Each number is 200 + 40 x the weight over its row's rms, rounded and kept within 0 to 999. Layers, rows and columns count from 0. The size before them is the row's rms in percent of the matrix's.

# k: layer 6 attention key, 192x96, rms 0.0941, rows 155-159, columns 0-95
# q: layer 6 attention query, 192x96, rms 0.0957, rows 156-159, columns 0-95
# v: layer 6 attention value, 192x96, rms 0.0702, rows 128-159, columns 0-95
# o: layer 6 attention output (transposed), 192x96, rms 0.0916, rows 128-158, columns 0-95
k155,114,182,256,176,222,173,183,213,183,211,198,256,130,192,158,162,176,133,194,138,152,155,207,186,158,147,203,179,147,124,212,255,206,202,197,218,174,252,242,182,205,139,241,125,212,200,311,202,161,141,160,232,133,204,288,219,163,151,186,210,233,233,171,227,204,256,177,242,259,145,166,146,181,212,119,255,235,143,224,221,203,220,227,242,223,238,182,207,192,245,241,249,134,204,217,179,193
q156,105,160,207,215,227,171,170,173,141,200,228,248,158,176,221,212,151,156,221,146,234,190,189,191,169,193,296,214,189,261,211,244,241,217,265,265,191,244,296,235,228,201,221,242,197,224,194,165,103,142,146,183,157,197,135,280,254,206,216,194,252,233,130,105,173,217,235,192,186,174,234,199,225,246,136,256,139,245,164,186,208,212,241,207,212,214,134,197,208,174,222,136,197,202,237,223,178
k156,110,189,188,233,196,239,143,181,181,180,225,162,121,244,179,248,105,139,240,167,294,143,261,233,206,239,232,195,133,228,259,255,171,180,297,170,162,202,178,218,199,139,278,232,226,222,171,168,150,198,186,175,162,210,148,179,294,204,200,185,251,201,213,193,240,181,213,210,178,208,214,184,173,157,223,206,190,272,202,243,248,198,219,179,185,200,240,183,188,180,208,106,182,246,292,186,195
q157,100,155,209,173,190,213,169,125,191,161,228,181,245,204,226,216,191,234,207,203,275,172,249,272,255,243,145,242,168,179,174,174,229,118,169,120,222,143,175,195,157,210,200,252,79,154,156,249,225,255,256,172,205,154,116,142,269,201,202,205,245,261,235,223,226,189,180,188,221,250,262,229,159,138,215,198,180,208,242,221,242,178,219,195,226,179,239,143,198,235,208,190,222,207,212,265,172
k157,096,138,196,174,234,198,197,225,213,216,204,201,195,160,208,199,216,175,245,186,110,231,173,255,227,234,204,222,199,247,221,51,158,189,170,241,264,206,165,220,197,287,60,213,195,146,242,230,158,190,164,233,234,178,140,229,241,176,224,229,178,149,214,190,179,280,225,192,195,161,170,203,166,307,208,210,200,234,209,183,187,213,170,224,153,164,177,145,236,213,252,239,211,208,174,214,241
q158,102,199,207,175,171,157,249,281,195,172,206,265,141,215,207,239,170,185,230,126,171,149,196,265,195,193,173,186,173,173,244,216,166,241,219,163,191,217,309,184,246,222,156,224,223,202,193,140,133,165,233,174,195,99,192,181,238,113,222,262,250,215,168,247,230,235,231,191,250,167,113,171,214,166,190,191,211,177,194,254,220,189,143,221,181,230,231,114,236,168,192,252,206,197,277,245,209
k158,100,183,184,243,175,196,165,238,170,179,216,251,140,172,118,156,266,128,202,208,205,156,246,201,177,99,174,153,197,207,243,204,190,112,216,222,212,252,222,266,201,180,182,202,208,258,257,219,243,166,171,175,241,197,219,201,221,143,218,171,197,176,243,272,207,224,224,251,208,116,156,226,230,119,146,152,207,293,198,220,181,267,166,242,161,185,146,153,218,167,148,214,233,201,255,211,189
q159,104,162,285,268,140,220,208,252,216,191,155,241,190,226,187,172,241,230,151,114,181,240,145,179,181,158,198,216,177,133,162,218,215,207,234,198,98,220,182,205,259,144,179,228,243,220,182,157,153,191,265,188,128,184,217,299,151,236,245,213,222,153,177,194,182,142,272,222,235,153,167,220,251,193,191,231,224,186,181,168,162,203,188,214,258,261,208,226,221,216,107,205,168,174,228,202,258
k159,109,208,235,285,116,270,170,225,136,141,245,224,288,202,234,172,255,206,177,216,243,169,211,245,207,261,185,279,157,222,207,192,138,141,229,165,125,221,234,191,232,164,214,238,238,253,110,196,283,200,168,207,271,180,205,169,171,229,194,165,213,196,162,248,245,175,212,211,179,181,243,203,231,196,229,194,200,199,158,187,158,185,199,269,191,201,192,254,198,216,107,169,176,197,273,170,208
v128,098,185,229,148,225,221,211,122,192,197,136,128,210,251,156,199,237,214,188,218,176,218,157,185,230,158,195,193,189,145,139,186,149,217,249,175,245,150,171,250,228,253,220,139,110,238,179,284,261,220,220,170,248,210,176,197,304,175,212,220,141,216,218,215,258,160,195,248,243,241,249,170,206,169,167,131,163,188,232,239,179,200,313,210,225,182,181,216,171,151,158,214,139,187,218,225,185
o128,088,164,297,159,223,209,151,221,140,233,227,239,103,209,213,118,219,253,205,139,253,175,257,203,217,234,189,181,196,215,206,223,213,174,244,197,152,178,310,137,216,178,244,212,216,162,190,140,170,199,177,144,184,258,181,215,250,223,174,184,290,168,182,211,197,174,214,158,207,209,131,186,236,183,208,230,194,217,169,222,207,196,184,208,275,188,130,209,251,250,249,141,205,275,183,213,125
v129,081,240,177,192,254,191,204,245,149,171,261,241,157,105,158,204,169,170,218,200,215,188,187,171,168,165,169,217,187,212,250,192,147,208,192,235,246,260,208,175,202,252,158,228,276,219,237,217,203,225,231,178,196,230,183,182,198,170,204,174,218,131,217,178,244,200,155,172,230,228,217,141,264,187,179,241,132,236,184,163,169,188,149,159,249,175,367,153,282,237,163,149,216,213,245,154,169
o129,072,120,229,151,115,252,185,173,223,200,195,147,259,198,164,221,165,281,267,197,146,205,218,192,271,270,169,188,145,209,157,211,189,149,217,175,228,225,145,218,186,235,183,162,149,216,218,210,183,163,155,244,212,184,194,197,219,203,226,205,218,270,191,235,194,186,259,257,138,194,188,222,154,174,273,200,255,176,205,208,106,219,274,265,187,193,169,254,88,168,185,259,187,209,192,220,205
v130,089,229,211,200,163,211,183,191,219,246,224,197,208,247,171,185,190,183,187,172,158,189,225,169,212,200,197,175,158,231,128,204,296,191,194,168,175,159,201,124,261,251,244,270,197,234,239,172,141,182,247,191,141,202,248,170,204,181,254,203,216,179,192,233,219,182,243,131,94,137,264,261,248,244,164,168,223,223,239,266,143,226,156,218,195,276,212,262,294,192,177,262,213,211,189,264,217
o130,089,208,133,170,243,179,190,216,125,221,185,254,245,170,267,185,234,230,213,210,229,202,199,249,232,168,147,154,187,168,209,215,270,249,127,206,186,189,185,267,94,169,249,132,175,146,169,258,209,156,201,154,206,189,121,219,148,228,127,207,214,182,128,182,218,209,190,272,299,249,196,203,262,229,187,189,235,191,277,199,194,184,254,191,153,207,206,209,172,222,200,146,222,228,203,147,199
v131,092,202,193,200,215,229,168,209,246,231,243,253,232,147,178,199,194,225,201,263,184,167,125,188,144,253,279,175,206,225,199,170,225,203,142,206,283,194,289,196,181,149,153,167,152,171,241,163,192,193,208,137,245,196,121,215,194,150,111,188,234,269,179,220,214,174,170,138,136,194,215,151,165,209,228,191,165,222,102,116,223,185,227,223,158,228,154,146,238,235,240,193,176,247,214,219,157
o131,094,255,165,231,180,201,160,186,206,184,173,174,191,246,121,190,208,164,209,205,168,194,149,146,239,237,189,251,297,244,188,195,163,159,286,245,190,244,166,271,217,209,146,288,240,245,69,203,200,145,180,251,187,211,291,161,196,164,169,164,156,157,245,247,182,201,155,190,220,206,198,203,250,214,204,195,249,207,162,187,156,180,224,187,140,204,233,256,165,204,246,256,181,150,205,206,176
v132,084,179,236,197,103,176,221,332,216,211,222,140,155,78,297,205,226,195,265,274,210,195,236,224,202,212,176,219,117,207,235,221,222,150,203,226,206,189,245,187,280,206,244,219,276,185,179,142,170,212,268,188,170,222,161,192,173,247,214,173,141,244,235,199,126,182,179,183,232,210,168,233,240,225,232,218,227,172,280,205,207,226,218,192,172,155,219,194,222,217,196,228,217,196,206,191,207
o132,076,154,142,165,189,256,234,110,155,238,155,255,246,194,177,246,205,192,195,239,169,213,201,213,167,216,286,211,254,218,250,288,204,213,160,170,181,224,213,213,124,186,133,144,156,188,227,251,219,216,158,216,228,188,259,156,197,144,211,225,164,125,223,163,237,238,256,240,240,160,268,222,178,181,183,174,104,161,178,219,227,206,217,200,183,283,179,207,225,149,131,201,220,242,173,158,213
v133,087,153,166,209,156,187,199,200,224,229,130,172,178,115,231,249,220,179,169,196,271,208,196,224,167,180,315,181,141,214,175,239,299,162,221,164,165,121,143,176,160,235,187,221,171,216,216,129,170,152,151,192,128,187,239,258,230,220,242,157,297,246,251,226,250,171,244,185,184,212,197,220,178,199,186,230,207,179,132,253,228,185,146,242,191,220,224,183,237,160,194,252,246,184,185,175,214
o133,080,225,121,208,209,209,303,212,231,176,179,263,282,160,215,175,149,269,195,195,116,195,186,236,159,225,186,149,233,146,224,135,192,256,132,223,206,196,202,228,148,190,278,190,264,229,221,236,238,124,202,201,213,184,137,219,218,190,165,228,125,120,170,176,121,219,205,213,216,182,240,224,210,209,221,155,222,188,239,145,169,156,215,156,264,263,179,232,176,157,186,198,199,238,219,181,239
v134,101,180,220,204,161,243,167,169,154,226,233,172,207,137,197,192,211,228,194,215,168,205,229,278,196,250,184,191,205,189,91,234,245,139,172,190,261,238,233,187,212,184,206,196,182,254,228,82,172,160,225,167,219,243,209,197,189,169,178,192,290,212,141,208,198,157,199,120,133,226,199,182,136,237,232,229,239,195,143,169,208,166,156,205,163,266,258,140,167,206,185,172,143,97,207,149,176
o134,091,269,138,191,151,134,225,224,229,185,126,160,221,209,248,171,232,171,239,123,177,218,119,199,216,237,201,156,250,234,245,202,183,211,181,205,208,180,200,264,195,244,216,177,190,171,206,204,302,185,152,223,205,179,220,146,174,167,207,224,168,144,225,175,133,205,149,278,201,197,207,166,320,196,230,114,190,169,263,181,176,219,226,238,189,190,185,190,310,216,177,205,222,254,157,212,170
v135,086,246,227,260,192,176,199,243,113,249,251,161,188,187,176,242,201,203,177,258,158,226,218,198,209,154,178,212,115,185,110,234,200,199,159,171,230,172,201,200,232,207,195,215,253,211,182,243,266,327,179,263,298,162,222,92,203,220,177,159,185,156,190,161,180,176,218,140,262,242,142,200,175,197,207,187,242,219,157,161,239,209,161,186,176,161,189,176,207,191,165,240,167,162,204,185,133
o135,072,155,204,122,171,135,220,170,201,114,155,184,146,205,164,204,264,156,274,172,249,137,192,207,170,240,200,175,272,243,246,184,228,145,207,198,164,234,218,202,184,234,168,181,200,212,264,158,180,233,189,166,213,213,229,266,143,183,216,261,289,235,268,112,202,171,135,217,165,158,222,226,180,199,211,176,188,199,228,262,158,186,230,186,255,208,249,224,281,187,145,149,179,236,230,244,200
v136,084,256,209,207,198,204,164,146,253,214,277,204,231,165,163,164,140,298,285,218,183,180,196,225,181,171,246,203,210,199,246,273,194,138,273,282,272,167,245,209,204,253,181,208,207,253,152,124,186,172,199,202,165,187,232,240,215,254,145,186,205,235,263,180,163,211,201,190,260,162,208,180,173,225,190,232,145,185,186,150,186,226,190,239,245,298,255,168,216,221,219,140,175,182,207,202,267
o136,076,138,156,244,197,210,187,201,239,213,231,174,255,226,250,284,172,117,159,162,160,171,154,192,263,157,207,207,228,267,175,170,200,252,122,258,160,177,184,230,260,181,215,256,204,213,234,282,251,239,210,180,189,192,218,144,156,142,211,201,212,212,112,296,169,207,186,182,175,126,209,199,191,188,191,185,223,182,226,187,209,235,197,154,160,178,145,182,145,183,221,309,215,215,202,220,137
v137,097,151,190,228,155,209,150,236,205,182,225,183,194,224,269,231,182,216,293,132,253,163,209,182,176,223,187,201,203,195,228,245,205,266,198,223,185,214,238,234,158,180,233,221,244,179,187,209,223,161,224,203,109,198,213,201,195,236,148,256,191,144,120,231,93,201,211,205,174,154,107,171,229,203,226,230,257,265,300,178,224,229,143,210,188,107,218,245,181,136,191,154,206,198,147,223,233
o137,095,232,170,240,229,227,223,207,190,238,197,250,301,218,209,183,146,114,152,208,179,192,232,173,176,146,159,219,175,230,232,149,189,217,227,153,222,184,191,220,151,214,194,163,161,153,237,246,168,301,204,212,253,189,194,173,140,226,193,250,206,250,265,165,252,199,225,203,150,177,219,134,130,188,226,179,160,217,181,215,274,183,209,103,118,218,218,159,154,174,182,274,201,206,228,236,284
v138,091,186,212,217,254,217,219,213,168,179,201,234,230,211,160,110,208,235,165,215,240,280,207,213,189,160,234,229,117,142,149,208,120,232,225,199,225,137,208,198,151,221,207,209,188,225,161,216,188,116,124,256,166,252,149,232,164,215,182,171,176,229,227,159,236,178,214,237,274,187,238,158,202,222,103,155,187,234,171,150,236,224,178,141,201,282,174,209,221,236,274,243,146,171,130,206,183
o138,084,181,229,186,194,210,164,208,205,156,188,210,173,222,286,235,196,147,154,168,188,164,117,122,153,246,202,213,256,227,157,218,215,197,200,200,163,213,218,161,263,145,207,242,219,186,158,173,241,249,255,247,219,125,177,240,221,173,158,146,172,196,150,183,129,261,129,152,183,196,161,192,148,192,178,298,222,187,216,182,154,202,209,254,296,177,240,232,200,225,263,210,236,242,245,266,236
v139,090,172,177,209,180,175,200,114,149,293,155,189,199,211,165,177,197,163,281,216,260,206,175,243,267,212,225,181,85,186,189,258,186,195,222,190,169,164,138,258,182,237,242,192,280,169,184,208,221,148,273,216,222,244,147,258,199,230,269,213,234,191,274,223,162,205,171,180,212,185,253,187,211,155,154,223,176,168,192,206,304,218,206,230,221,185,160,179,196,180,145,221,277,234,185,202,161
o139,087,167,257,156,190,266,144,225,224,162,144,219,260,160,254,175,214,229,158,138,142,187,178,164,154,233,234,253,236,201,235,190,260,186,179,215,217,158,223,134,141,197,222,180,214,251,219,204,152,223,115,208,186,119,205,203,132,242,193,229,191,152,189,203,179,237,243,225,260,202,193,187,153,127,209,159,177,267,256,246,131,200,187,246,215,286,194,275,198,224,243,176,170,210,208,153,253
v140,090,288,214,205,231,247,191,281,145,241,189,198,235,182,150,211,127,183,244,186,230,231,233,223,245,164,176,129,232,158,237,229,202,228,287,177,145,255,254,175,183,199,186,186,209,318,195,261,217,202,240,175,215,138,229,259,186,237,230,248,184,235,255,171,253,220,213,171,193,237,225,231,254,191,235,242,195,160,217,236,107,196,200,148,209,232,215,227,191,256,246,184,198,154,136,239,170
o140,088,127,276,105,212,166,290,179,269,230,186,159,179,228,231,168,257,214,157,229,161,257,181,215,187,176,263,226,196,178,164,215,225,231,143,201,208,194,163,198,209,194,281,187,186,145,198,194,169,187,134,196,194,202,189,139,203,146,213,187,288,186,162,247,143,181,207,141,224,217,195,254,252,243,150,163,239,236,198,169,259,195,171,261,269,229,171,166,213,238,116,195,231,196,149,206,245
v141,092,197,169,208,243,163,220,161,252,141,225,188,285,124,161,183,208,216,217,162,240,192,151,192,232,224,237,249,140,218,137,210,189,210,179,253,239,154,199,122,286,233,168,141,157,214,206,120,224,189,198,135,207,187,162,157,262,126,207,228,226,231,203,239,142,206,171,189,98,206,203,190,135,183,198,253,227,238,156,169,178,161,185,252,227,250,247,232,194,153,246,155,199,177,219,239,155
o141,087,198,221,220,162,262,213,243,195,180,228,193,135,296,175,183,146,185,239,142,137,173,195,178,191,234,180,134,214,193,231,185,234,193,255,230,239,204,204,256,159,130,192,268,142,167,214,154,217,155,220,240,181,250,264,194,192,185,189,178,178,126,210,213,220,121,173,208,291,171,217,148,262,222,184,158,214,245,266,192,221,194,257,157,134,173,180,256,178,245,227,261,184,277,166,215,158
v142,085,190,203,225,202,258,182,231,222,191,216,254,267,284,219,195,226,162,248,266,224,207,211,200,207,273,207,181,189,180,231,286,140,234,187,246,180,151,257,216,202,228,192,199,192,195,217,93,195,222,162,210,195,186,148,267,145,151,145,154,174,149,159,217,242,202,170,227,123,204,193,144,212,198,211,108,238,268,210,234,243,179,193,258,187,199,297,184,261,164,244,206,135,161,194,204,214
o142,080,237,176,154,165,196,130,141,197,162,233,222,179,192,116,198,242,189,171,200,215,219,173,185,183,235,224,276,155,231,166,123,146,148,218,150,202,198,155,232,158,164,183,232,147,151,158,215,252,311,269,228,281,217,251,160,212,222,148,213,179,238,263,173,189,204,238,204,144,174,235,243,163,215,232,278,204,131,191,204,209,238,243,121,213,229,183,240,184,209,240,200,254,225,172,229,220
v143,089,197,254,192,178,156,155,253,168,263,182,191,185,101,169,175,198,101,222,189,152,255,232,195,203,183,149,240,176,141,327,237,183,177,192,195,196,179,120,168,184,231,183,213,109,215,198,201,169,166,163,243,163,182,186,153,241,272,178,176,171,272,168,151,194,206,246,196,205,209,222,226,255,154,165,222,179,137,205,235,238,197,156,138,191,170,136,224,206,225,177,235,254,207,180,252,216
o143,078,191,188,219,219,162,300,135,221,137,150,182,201,252,332,224,227,238,197,204,141,188,172,256,223,150,274,183,198,190,141,235,267,269,205,229,147,189,224,201,205,176,251,160,192,220,143,234,172,183,239,195,206,147,211,219,127,162,218,202,203,198,190,145,177,171,239,173,222,216,177,147,155,206,188,128,158,167,187,208,182,226,213,275,232,195,271,208,254,173,172,146,203,222,234,129,233
v144,087,216,208,209,260,173,212,284,208,161,198,207,221,94,196,250,195,222,169,209,163,218,164,246,187,247,168,147,263,145,168,198,171,227,233,185,193,171,229,271,110,194,199,228,248,183,175,220,168,201,145,259,213,229,166,147,233,215,162,139,132,206,151,176,205,208,208,201,212,137,282,184,102,159,233,198,126,179,163,221,187,233,212,266,151,210,231,160,279,206,207,216,185,155,151,161,171
o144,080,159,147,193,200,224,209,135,312,150,204,164,105,211,138,172,193,181,128,229,259,132,185,196,186,145,262,227,211,214,220,221,208,222,158,216,171,172,213,184,249,221,134,221,226,201,152,214,274,158,210,211,178,209,226,243,220,160,190,262,179,203,232,187,195,97,129,214,160,187,193,215,229,219,232,226,244,211,133,172,219,164,266,231,210,223,186,219,157,180,194,207,259,263,299,226,184
v145,101,158,228,167,120,133,220,234,245,181,171,205,239,188,216,171,184,195,178,138,144,242,146,210,214,211,142,170,226,240,269,188,222,223,197,145,159,195,112,203,197,232,237,253,195,234,151,209,193,189,177,241,239,238,298,239,174,252,148,249,194,205,169,175,242,253,189,207,207,134,274,115,165,210,192,246,134,147,153,226,177,199,232,228,268,228,116,231,187,261,209,229,174,223,182,212,224
o145,092,159,155,208,302,214,224,194,265,216,200,177,166,204,196,219,243,195,136,185,277,204,255,239,172,138,205,245,138,196,189,209,230,211,155,263,210,195,204,175,246,187,234,168,217,153,249,200,236,151,213,154,139,202,127,183,245,166,242,148,174,235,164,251,128,263,237,205,232,267,168,278,202,235,158,168,182,208,155,174,200,184,162,218,170,143,194,195,192,162,242,189,240,185,294,150,124
v146,088,230,122,242,213,259,153,176,169,118,220,187,193,284,197,120,220,203,170,232,183,163,239,181,218,212,148,180,223,199,151,198,180,201,157,225,241,248,241,210,165,203,222,184,307,183,175,59,245,214,187,189,149,238,216,187,210,172,193,250,168,156,187,277,233,224,190,129,193,227,236,231,261,293,209,165,158,164,206,175,190,197,196,273,203,214,210,207,201,163,210,206,135,195,181,223,246
o146,076,259,248,147,180,188,137,223,144,250,207,222,85,228,219,245,238,183,199,192,269,196,134,218,151,266,212,218,218,165,235,207,206,131,173,146,198,208,145,228,234,181,210,235,197,102,205,178,187,240,197,203,264,199,191,161,199,275,221,173,174,240,186,109,198,235,184,283,181,164,182,196,217,165,146,253,218,199,241,189,176,194,303,236,163,199,152,196,194,280,217,176,183,206,227,200,159
v147,088,173,191,205,203,225,216,219,219,162,210,167,234,119,206,167,194,205,178,177,248,163,189,264,135,256,257,212,177,213,200,271,122,224,200,158,238,224,181,147,174,259,184,275,86,233,188,135,200,179,214,200,226,202,175,99,186,137,225,168,188,222,211,243,165,181,133,214,210,205,162,193,173,110,146,236,150,230,242,233,218,241,145,165,234,180,176,206,134,203,218,187,231,271,164,175,143
o147,087,256,246,192,197,237,193,239,185,188,197,178,136,233,154,242,138,187,263,195,194,182,179,137,219,214,197,172,188,160,217,193,268,225,280,213,249,179,252,247,194,167,133,123,197,226,225,172,256,241,194,228,152,150,233,201,224,170,191,263,124,196,181,141,140,124,241,190,269,207,210,137,197,179,267,183,211,221,157,210,187,135,245,238,183,155,194,213,272,212,202,233,99,221,208,179,256
v148,083,227,238,187,168,224,175,123,238,220,223,262,246,233,153,184,198,148,194,226,187,152,225,219,180,163,150,196,192,199,168,273,166,269,159,266,185,181,253,215,153,243,188,197,173,277,223,213,242,226,200,209,235,218,248,227,178,194,207,267,234,233,148,145,203,121,230,246,277,176,215,219,214,158,225,191,207,244,250,273,159,147,273,271,208,154,276,140,178,204,245,227,158,243,199,136,214
o148,077,175,238,163,148,189,212,178,138,242,176,178,147,237,261,207,233,231,261,129,263,262,193,201,270,213,231,248,180,256,210,121,180,193,213,178,183,158,197,209,205,222,198,185,232,168,212,200,205,245,194,253,192,248,157,104,283,212,183,185,200,256,168,213,208,178,190,185,95,264,240,194,177,183,174,255,240,129,202,222,238,191,173,141,268,181,107,181,238,198,206,190,206,117,173,224,198
v149,094,154,215,204,184,295,174,134,214,57,211,163,227,186,138,193,242,162,247,240,222,153,204,179,134,292,161,214,227,181,232,191,241,210,244,282,174,214,189,245,177,206,226,186,173,215,171,188,192,200,172,215,225,293,155,183,212,167,169,171,249,188,187,192,109,220,168,221,191,205,227,195,216,181,96,222,225,279,211,188,265,162,193,224,158,162,175,204,170,170,224,162,160,174,169,182,192
o149,087,268,153,270,139,227,200,265,182,260,108,205,136,194,221,208,144,192,224,179,203,168,164,224,261,217,231,200,207,249,215,179,165,177,184,187,253,168,171,178,163,114,183,271,222,145,139,172,271,259,258,232,227,193,252,205,203,217,205,212,170,195,237,161,216,169,238,151,164,197,163,118,142,173,273,193,179,149,151,229,204,232,243,192,181,218,204,195,274,140,228,226,181,215,192,232,271
v150,088,189,177,203,197,144,233,152,108,165,193,187,194,190,260,195,186,164,253,182,238,195,168,215,191,171,194,213,128,205,285,172,236,157,197,197,156,232,188,199,196,182,175,181,309,161,201,247,219,150,143,191,212,223,225,183,187,182,198,289,156,173,227,208,122,193,238,184,204,253,190,246,284,169,154,274,157,232,175,145,279,196,162,222,120,135,166,196,248,236,175,241,207,150,201,221,264
o150,084,165,158,247,194,241,212,266,233,227,128,198,231,237,231,234,226,184,154,254,115,166,227,218,193,165,203,240,224,209,264,250,163,203,107,195,207,266,183,165,190,177,194,230,191,239,227,214,116,217,173,260,178,151,228,209,136,269,268,140,205,199,262,155,259,256,161,168,206,169,162,172,129,198,237,163,154,191,206,235,154,193,195,173,203,242,257,204,123,176,152,172,220,197,187,167,263
v151,093,256,234,256,240,216,170,236,125,130,102,178,222,257,229,184,174,255,198,197,146,155,189,113,221,209,224,174,193,180,197,251,133,266,333,172,188,193,135,263,157,138,209,188,178,217,247,167,179,152,177,125,196,151,217,177,151,208,225,203,165,229,246,194,220,193,214,190,188,200,278,220,241,211,180,189,175,177,162,170,256,233,237,206,161,224,182,217,225,189,186,154,194,139,241,216,196
o151,087,223,173,164,219,170,201,180,284,241,264,234,178,213,190,201,214,184,184,189,190,189,168,305,85,123,121,168,192,186,143,174,258,125,147,240,178,194,220,130,190,241,241,200,260,148,171,230,214,239,183,241,199,212,128,232,140,257,192,196,225,201,121,239,169,274,176,214,228,209,157,202,219,201,257,212,234,197,168,206,212,196,234,177,240,213,224,201,156,213,254,225,195,272,139,203,206
v152,092,219,177,246,139,249,264,260,183,224,220,248,221,213,237,230,135,307,238,223,184,196,218,194,175,149,214,169,142,187,120,200,242,205,215,212,272,170,191,204,246,197,243,213,240,167,191,246,125,167,220,204,214,206,211,211,187,237,209,178,165,147,229,185,190,222,197,236,147,225,243,152,223,212,243,168,245,258,110,202,144,166,172,155,147,172,227,101,266,219,207,204,110,204,142,164,190
o152,083,155,109,159,213,224,152,192,207,180,157,253,220,170,121,133,266,167,149,221,275,218,132,182,155,250,177,222,266,224,209,158,185,226,188,184,161,207,203,194,115,231,168,226,186,257,182,217,268,234,144,230,179,200,256,211,229,203,181,243,240,219,186,302,176,194,196,203,195,144,195,236,156,306,206,200,255,210,209,183,160,179,222,183,257,203,195,201,143,189,165,232,284,193,158,226,214
v153,103,181,196,193,218,252,238,174,231,263,235,173,166,276,242,230,200,124,159,178,222,168,208,178,211,183,134,230,195,234,167,257,237,174,182,252,242,261,181,231,190,205,182,185,172,253,200,222,215,243,145,237,166,212,280,158,216,220,264,182,148,215,154,205,179,191,169,259,206,195,251,181,175,124,227,180,204,242,240,171,223,176,128,193,221,61,205,255,170,205,149,210,294,191,265,169,235
o153,106,180,199,287,191,166,188,218,144,154,184,227,222,203,228,197,201,188,257,177,224,199,282,189,206,181,160,200,144,119,243,157,223,216,239,140,204,176,258,205,186,270,208,231,222,186,200,236,141,260,267,178,195,213,177,232,209,199,236,231,271,246,219,148,289,130,246,192,131,184,144,239,169,230,267,225,152,247,198,239,195,194,189,187,176,146,173,153,251,147,123,147,140,216,222,187,155
v154,089,194,220,222,259,183,169,177,193,143,227,193,208,224,240,209,154,222,140,177,216,155,186,178,179,199,268,221,248,194,223,159,124,166,186,187,230,153,216,243,216,164,187,205,237,202,260,158,246,205,205,190,157,192,127,245,234,167,187,165,229,188,118,235,199,85,198,216,177,158,173,190,248,194,231,239,203,238,364,206,185,182,196,182,188,165,232,158,174,179,248,158,199,275,264,170,124
o154,090,266,265,151,156,280,176,197,135,192,250,212,193,218,155,166,111,224,252,221,185,197,157,167,188,213,174,197,175,216,169,186,135,211,177,198,206,201,223,178,233,272,103,219,134,203,203,195,169,253,204,270,236,208,176,154,161,208,201,264,105,216,213,240,210,185,201,248,177,249,242,202,164,113,200,245,259,170,177,219,246,171,230,152,198,202,230,255,189,205,226,260,149,139,172,245,249
v155,094,198,217,209,207,154,237,176,135,157,190,128,153,172,165,274,125,202,179,213,237,242,175,209,175,200,138,213,192,258,214,249,250,201,252,224,142,106,171,144,170,209,203,201,157,194,179,205,127,202,236,230,227,181,209,233,217,231,191,220,223,250,234,209,259,176,211,180,146,211,249,202,190,138,213,172,203,174,181,177,271,164,191,174,204,236,137,250,180,309,182,281,294,155,140,223,169
o155,100,154,173,195,234,198,242,228,247,213,117,200,259,190,220,178,240,171,197,161,148,150,234,215,197,148,223,137,212,153,192,151,197,227,185,176,219,279,253,213,192,185,248,164,246,246,195,205,198,152,237,154,149,214,166,223,189,153,188,165,249,185,178,175,201,186,201,156,293,216,143,234,225,198,218,197,190,252,138,207,182,247,218,254,155,192,269,229,247,105,156,104,197,304,256,202,167
v156,096,270,171,167,232,291,168,222,243,222,157,166,171,178,199,218,134,251,241,232,270,230,156,249,267,188,209,195,230,143,255,134,202,215,224,228,141,74,192,228,183,205,269,126,208,178,125,200,206,172,206,240,249,188,139,247,235,173,117,212,223,168,218,194,229,276,234,235,178,197,196,205,160,239,177,173,222,181,189,178,258,171,249,201,186,187,180,195,225,188,182,240,150,266,206,203,193
o156,084,168,252,257,212,164,164,241,262,156,170,268,189,183,192,160,222,180,88,222,178,121,183,159,161,175,249,226,201,267,168,198,188,208,227,188,210,262,187,198,268,104,214,244,156,260,179,189,221,207,211,180,189,231,206,207,224,209,147,208,188,148,222,267,163,173,164,137,195,231,215,144,109,176,193,192,215,208,164,224,279,256,229,224,173,321,178,193,177,179,251,179,221,212,203,205,175
v157,096,194,222,261,199,195,210,254,285,259,192,182,225,176,204,245,215,119,231,187,220,167,197,171,170,131,139,141,262,145,156,179,236,190,203,231,130,171,206,223,122,210,214,258,227,186,222,322,245,203,183,162,241,192,180,215,245,289,222,164,189,207,183,217,167,273,238,173,206,215,181,173,204,150,133,115,205,230,220,258,229,192,244,163,248,225,250,196,238,180,209,196,207,218,240,235,250
o157,092,136,156,195,187,212,179,134,132,271,217,218,259,209,222,155,165,204,177,244,211,173,260,221,242,258,228,251,163,235,149,178,169,214,260,198,189,169,177,179,220,164,292,155,271,212,207,192,169,205,245,163,207,242,186,240,170,187,125,220,259,245,233,185,231,171,188,171,129,159,214,222,154,263,228,220,214,238,220,198,158,240,202,131,178,246,197,255,123,139,216,197,235,134,182,125,249
v158,105,140,246,148,234,160,194,210,181,254,210,175,150,239,178,253,236,138,165,197,195,211,203,155,158,183,185,194,225,171,170,183,148,155,155,240,151,231,187,219,202,220,194,161,226,203,230,270,239,253,198,287,183,119,209,143,154,260,244,251,149,142,191,151,168,198,187,199,278,180,199,260,212,141,231,200,249,257,227,210,158,170,143,227,234,74,255,237,201,258,167,214,218,185,197,215,186
o158,101,170,202,199,173,198,217,170,140,125,234,157,250,172,211,202,194,189,242,190,193,205,292,183,260,161,196,187,152,226,255,274,215,221,220,153,151,203,204,181,199,216,175,202,210,238,200,195,105,231,226,168,219,200,192,266,206,210,224,168,292,266,186,102,312,180,278,194,151,217,182,241,157,248,205,229,120,181,223,252,244,192,169,201,212,203,176,192,213,139,119,158,174,196,228,205,244
v159,094,182,198,207,273,292,173,222,124,211,162,140,202,276,231,132,229,220,177,178,202,186,217,181,203,217,202,192,232,203,197,178,157,243,172,196,178,229,267,229,184,212,194,214,122,227,194,206,169,166,184,179,172,172,145,95,183,81,161,206,178,189,181,171,147,227,154,205,225,166,182,223,133,236,231,122,208,226,242,137,255,176,192,230,220,136,274,250,228,201,227,191,198,227,228,263,134